Part of a small language model's weights.
Size: width 128, MLP 320 SwiGLU, 2.35M parameters.
Architecture: RMSNorm before each block, rotary positions, no biases in attention or MLP, tied embeddings.
Each number is 128 + 32 x the weight over the matrix's rms, rounded and kept within 0 to 255. Layers, rows and columns count from 0. Numbers have three digits each.

# up: layer 3 MLP up, 320x128, rms 0.0587, rows 7-23, columns 0-127
# down: layer 3 MLP down (transposed), 320x128, rms 0.059, rows 7-22, columns 0-127
# gate: layer 3 MLP gate, 320x128, rms 0.059, rows 8-23, columns 0-127
up7:129095089138122144086156123144122133165162167155092139174202134121118144163161171117094127125160150106101130135065168107082121097078125134113183164139134072165121136149151105117187111064130093189136136153180141119134141129134132129168157155172112125107128109129100153178082104166213133128152113169091092142117118164134076179117121155125179182140130153177099095111145172161161101103109
down7:088140145104145133197084070140135107167095123134042164077138142130084136113067147082088114132084111120113113176168125102188090075122132087097098113104115114168118103053144102081102118158131107096130090105059180123130127127157117134163116141083097034122097134101122103103160180068133156167113122162105143108113135147126169179094105124120153079122174110150122070100123127121137102109106
gate8:160160082126126119149125125169156161128162132133147120156171123116076124101061090105161113099160162097107099140127114120144140093172155114085059171124205146132103119124102084160141123175102220163148078095137163111123119158136170125138115159094086145091098045157085128126084114192073152155112169164151145136125146046181094122135104148125149110136105081108086105138125099190111145145130
up8:160135084162139139144150154129128131160136093140135109111144103124128111116130127118155089098122147118099111112095115196096118156164164163097143081095132122070117115091081157085116183053189135113111085138162163146124135122118097109078113136092141111178132090117170098143063109134127127134128132177124126167167154154135110087138121157100119042097132173101078151128159138155178086151154
down8:171126135096147148161110080086163127064092138084122171138161112122112139109138107131169121139105103161201150123115106188164083185100131121158126131199147115113116206147161081105096112169133121103130086146155154108131093177048181132141170167102073133136127172179143138101139078082140119094111053175128173110178111089141089108123146157119071107114159189132115148122133093106148098131081
gate9:161122094116201124100142117135144177121113080147134128175092142173107153069112126117175067115156067104171107134141118116097127154115112103078179115111160140122136167106178109116129118116133132122111111162104180115129116131155006091095129166122126131119146169131128158089173205099120164127133039140099152140135135139136106106141118134087118092153184165122119079036166083086128096120161
up9:079091138103138132127088053147117093163139145105160115135127108154104126137106112143119153157078147139162138182127129142134083200150126097155135123140126102131160063165107098087189118139123084114106128137147120145130153143118133155139137086152099135117118076081114175116134083141148068120081089092096125167130141120076102186081107196137066099132137125114125085131120110141150141141139
down9:084122132120146080146154114194080178095149109153092138103118139120096125080112142098124111152141143120151159087118010135106126096118137167108095112136152184111088153080163132167127146152159136116127120124149147087128070092184105138142171126133149173093122101149123072118175125114146129124160144141090087163146086139103098182134133138092140154150102121099112153089148101107081134101185
gate10:139064134169162110124110139127199099137168168121111129109070102147069139093098107064071120129108185142116174085123129144132090145160117094123153168108126096101095091138131146133105130062180123129141151147102146129104043133157127150127176101107121115128109112126175082123156147131160145088168153112175124044145123154182108083098145135098114150109035089159159132191168055166121101125101
up10:142104111103155162144204173125105109109091126117083115103114157149151151151155177137145127156141158130134143106162161134129071126127157179101134146108109154102164145103137101104121169159124159098118098099140113097156119118130144088118185112140090083149102109170165073145123197063114137107170157179184154173092115165121118084085103137096116104037113081109103124103103100090105062102151
down10:117112120176097090169139124130115106132111169077120169148154080164160109138135147132140093131248103125158073144170160086052150172117097135156148127125147124160109124136118140107149119122102129199115139107129104163183178128129173115135121089170162119175095098062107108104118159086117115112066121150149123177145138097090086096108145093106099128187145097093112128095093094072064129113161
gate11:116185149158114155140113131070194085178089185101093162160166106166113106162196114176190165123068088149087102187132159093156050203189177082141130151144167126133151086108079114090116112141128085109180096128082165109088166182122137097132084191164155124173161096111146172116069135140125082145172050096109133173226102123141136167097115165161163158144112098185189127133142129086123107110126
up11:112145150141073121084100151139116087121143190057113057104134121145138158094086137069124167117101128114087136121152087127135170160153096107133080160090104120099088137072103123161098090122071153169160189123145118176090094110149104139086165111100109093157182124118076074082129164106119106149115114152140111070137110094077134158123107156165061108155181092142079164097162106138187150083167
down11:173148111095163103161117136167091121080117081162097125139054145157088194116068134061066100152175141140134124127140152117111130094068105137137112119103146089140089104081207141135129156124095141100136120105168160167151072153095135160127132066041117166132137219157106123134159109132129097165140139115103098168098148092115171123164165168168160162158150117090118123115132114117157158116104
gate12:137105123123151174117102090117149117164102166089160164099087131113108193117190169091082133214090164173125096147150132148178150127099118176120158155115138069079157082155091134132153092187108079117125135150162107142106166172135154118142078180158177092186065188116147157114188144170144131183103207106048111111104126106159123145138193126101170139138135109116146125159054129095132129135145
up12:170142133155083158151068076147091150113143153168120131127114227131111191163136128114119112145081091142097121150099151086046172196093201131131143165135119084118094168199093124110111201117151166112160122158109153113131195104167178120088133121126136135147132144178141112151126099097136151125092114149095131148097156115089076111145155099178126163138153122123151154189146103112076092131160
down12:111071085169122089173146152110059178099110124102095137108167123124066129134093108139141115108150161159104167151125169131111125076142148127133122121132128083130116157057196206162103092097110135121152193134108107166107127180199124049125092095157124079215134163117122127090127109095125119151104117175133126131145152148186147111138103114148161118183118152218098097116130080161077119162144
gate13:125122171105128110090194118146125117113065068118103158149097111087136137149150138137130131127171130152126056091133153091137144160112099148125180129077196110160106101128159087174118155129221179132123147072127184085174184086142149137108161132149118125146105121161135146150111128212103162104088071157107195145109083150139055112147095102187160129100098195169070146140110069054182066115096
up13:089125172072100141095082169167106145208150137133142152186115131208076115205150118150154139164175132131083139163116127119098100123123179119116134170151149134175152063117117116111137058135121135083166162087152179181120112144128151080146113102181128191144092095148168098128164141156117113121143134128120145112139108136190071096137086172146152160092071141108102158149207144181120091115161
down13:117141084106175173089087122151112105114189095155138098081055100145118115073105128096087115128172171049123075110112108084086130114087148190081135092063186172127140088125122145045098100178140124043151131154138152167074156115150083117118105155120084116092142120114106109157136148158136075113128167091171113108127128115102033144193120118158067074127139194136108120135134106139167103105089
gate14:116100126176140093094118130111142159183112114102173135134129161114147105155069150180129100152119146182146135140126169078139132148140084071054114094173198093065122156140117129121085159127082130154099147130072111086136097183118120118090120134090133144150074118151155112164163091165154112141143139098146179091105102112131113162134109136157105174130070171214109177142163077096158125119161
up14:115106102155104146165108177078100096068130164161134139178097096096126136155211123129126128149144159147167110145122117122092150113066114092157137213140156100126125029128167119091105139081096193133119120117085117100100092129136111140099131105160123082126127145090144134109122139151168156097188153163061145131086122116134133091125119158139177180132122143154187166088153166099084145088149
down14:134150113140109121105150147132143151161177149155210136153159181155136150178109163134085149125130106105194120190144172139144093129183089138139160184135087145107146123118137134180136102163130164135129125188137091156109111189065123122151150112055095124099168122169139201122162048105154089128138113136115150103127121168084089094129143179192140191149141159130126128147170172116161106094048
gate15:121115108115131169144137176143090129086199159114151198131125132127139175126140181111107116080135135140126122131113151156085101132120150087165102188141108107131134161112145110138119182138123162162105120140129157136103051106142053118105138102136100056141190173165062135101148145093164081141166170077162133177167215097132207149158134067099091113190117136087133103098073089130084136144138
up15:131119194155177112133179155131184062184143100110140082087154167135105146118161129110150155145120118115136124179177119205111133135115143075144092138141089134099137143157202131083139088117133135138107171125120156166130123106133103172145109150135147168115072118147141167119112113082144140142069161130109091158141136137136129116089117124078106048143123148118145182164140130126118128105103
down15:149145129093201146161137136137154124117091155102095171175117159149120162139188173142121128154137132115176116102170144118127170035085080139148157156141133152114169060146111121158073152109128054112118125118095176136120118167138098129081162188166151134201127110134077124121131152161143123185162193131140133144130117052065157144165152098143133152112090096141111162116115140131106102098108
gate16:100134118113165120110095094082176110172111124107124082175094114130139194133145141182169123133108172108115115104166126129092100106123169112111187143172133137069123137134123099077165138206182082135140087164146101127116112138121056079081091165141133086072136104148103126140110163150117075134111129148142100140207135135139111140135176152173139077117129110147160167164146171059124090148145
up16:152110118195112079150173089131108157139178105119094108095163113158126082135129117131122073122053162165137136142077084129115148118125086142134062067144186120159148123151114049122143089112157162115121119078150103134118141084139128141087110124142132090140203120097140110197082142083129146162136105124106083116147108126100136141180082177128094151125141112133111112100101120134186065064117
down16:119132129095129120154160129079139165128090034054133173094115168140161149106123129112181107116140124102082119058111160137094149108100118123130131134119118086110168134125135072107144098148173154156098154153108131075119114131095123089114146141081139157119170140103105154117115097082140095109157114151134132173161125114114172083114119120170175178154193140110180126124124160061104177109122
gate17:118113149118133130077127141134097113128135150063146149108169205140162145200106122193123115115128145148139109114105092112069213075110117096120096032138174095115112093084156079137098098128103131170184114092069188056131153167143095107142102097147159122124109160123170099188114120192189130088088104136155122063135103085169117123145162074101117188155114103173079109135116124166119101087044
up17:142104165150104222107127155173081130143106114080141145116061137143110192127106202091179116134094140141138116109158061173145093138175113135138091119154184115141123124130078100170131140102117120149129171043176149166140159130200129069133152171091099122129108213146128124153108104140161170102064121168096152122104165075157195113095134119049163131134143158153181130119118131043128077121128
down17:127148136138072065080146125139184085107093160122145114099182136172117129127141133146082154140104143159075158101111142117102125137113162148080123076194122159090114148150113146078098156100092099105122095140104132113123137134042077155146129105169101118104114028117149130098117123122144082141146120030146135130121081111100102112165081133136108134114118147098062136141145134193145175094137
gate18:070194138120157157171129153112118143110111140180138149118125143099099069116146169108126153172156121129171115129059128168073104130076144137196135122144144109077120079100160075099075092121143126105142147140104069055051155202076160130111153130144130188136140150105154158128128111133133120091149153104089160052138128127129141077114144153113099100125169105182161137133150102065158158159158
up18:101133104126108135141136143153113065130182117125097163143061106068177053137134088140094167137087116158101118112146113187158140110119111141194133142148137096142062138161124090154160127107095047112151127175110113156127097216151148113135134143114148107177184212138224095118123114141107124170160105138144155156160110118122121128089139149114073123138168064157121130110153138171091209136131
down18:082126043138079146141129160109126137134169132166090161146166139113188123166160105124190122078052098146169127105125137118141140168095155112157103111170111140071104094098111120119126132120123160172137158140143117142187101051121139140105194076113093110128107085173141127167097093073099153079148188111163113175136117191097097119143071130062127157069095114061101114208075140116100119160109
gate19:113135065081095110155130100167052120129140070154194106139126154070092171114093144103098088176086078152196094157095163140116114131121090136142117166085158114120058124107079114122106160093147105081070159132148154096160147083156119125140130024123117105110163182120120120157136145118136146150038119219080145155153172115164109140147110163127113188115144120142161111126138102139067119144072
up19:117134137156141175147169064114135115110122150110103088147157134140155118153079098171106083113123129118173168158131119100082109174157147142097099107177118128160133093117120125103121117168139100166108115131102107170124124092127136201100156135159190165156118088092096125158154162120160173163095102170117179118174160133165101087097125082108104121129143120112164106194117085116151060115078
down19:108172153175135151085116128145139140084142099066186105145150131107108083086087128130128142131127166146081128156191111141159139081096167123056172156103065114149115123166090105106187108151124062080116179074117092151066184133141133080142132125135150183131085084101106109112178102138114151137155134120109110109166145142139183170158076146132144151091127115092130108122115102149145094120210
gate20:149139108155124102130149169177254131116098130107158135097138091148110070114152132114189160180136088113162150107141083094137113108132151176099128145080132154130124142148127112154117139145103143096092167107124098085097135145140187127118133166133133097144109181170172106135153130149160145144106137095118153154079143091068131095142110104133132150129145159136142059124126183128143113106120
up20:054152138090098126132095110126158046063116126128129080103064156185116110181179130176149099123146115091112150116116146087121094120111176109127089118191145200125124139098104117118117133180183150105126109130152096124142095082140120134178111151132082148059138127177108135171099181134146139146130147152123172127187130124091166123108156142100102107110017056167165123132130189095098131194163
down20:135146181123136116147090151098093109127100088151108114102157209119144214138157161128142107131152100142180121109161098063144149109104123162138140107125221181129153108113102119200159168138152140138156165173119152117130133129112107158079103138146143101092087168115156120061114156118176092185148123109081095134127095146116131118150098141128109182161194118112130190103078100102093096088131
gate21:197087146062156110124149101168144123214114155084176162123145169074158091150171152139172127177166140172102119200227051148163107182117138078147102085131140148103079127131114113104179152061069095150170160099127144081116063134125175127141076101156128160111109132117100157110171075155137124191143055149133120174123125097062087111125122125098149144135123073132130127082140182146140152117142
up21:147132134077113161180116121126167131131170130125165155111122144134160107097056132153076108100133105135169134199145131124075117121170106092166084131075098175089065104166105138144171106127116129146140094151130128107106145172140107147084196115147111090130094052213080165105076157163212131108127147163084116096128148186146132197114061083102146119148109080150127139080120108129096114122106
down21:133161137146124107148134096127178129107187062130078162087134090170111130137132091177136148113132118102051109142097140129183073094148141103116126119123202145140110087152090081051135149125191132085088134140148140132093126144130143090133047118196066132157163093086124145130134120122123140101132083192150077114139135093128086079148120124153117077125162153085127141056109114124126176102059
gate22:101139117117205121141133145116104148061155112072110127155134119203115151155113119106076167135107057108085176108135162147159189118139131146083127131138106090085083102166139146166122105106138119132106176165127156140180162167171102098103136109130128146084065080125104101094131113131122158122148103117161125136141139156084141133112118147150070172188148073074142122151164154063096147112121
up22:079067131092098154116060147123133194123085102063137211146195131167128175145131155103145176100140119103105111100137131102107175131126174078151122126135207118163185107115130102147106109106133175098086123172157174084163138120139086107136158105077151098095089129129136123112112138191192155142070148184128122139107105134138159142140103126098156170166141158147106128104140175166133091137093
down22:165120152119155158144147147113163148150100116114093131150114144105155122114141188104171122126160100103126117144073084159189118058126125094166146085113106091111124158103130105105138122101162108162189141121125030166082102172121185125120054112134128174147087137139164101161156174086040103124154127081174094094157149121130099132065190169106083131142154173196126172136141084103164101167100
gate23:170187129144122125173147121147153059076172098137158110130162093124091064105149063125113165143120139059132146156165107075099128157189148105075109089137135183179100100170146117067111122058126090095120016157062128106070141087118174056115153175132108177117137150135102142135080112151081106114092088115063126123133170109101115131132137161163116066046110092108118124135110070122180110162165
up23:157142110146106122162147109090159075102117127209134072137136172130148114155146136110123149113085162116097172116186144192114146107151144118132177106164102163096092129148145110174144144104109062169113132155126106073119121157167196246110073155129091065154114113099154117138186109129106112077090099136086090155205091148133144136129083117081166136221164154151144103158156124105116095115166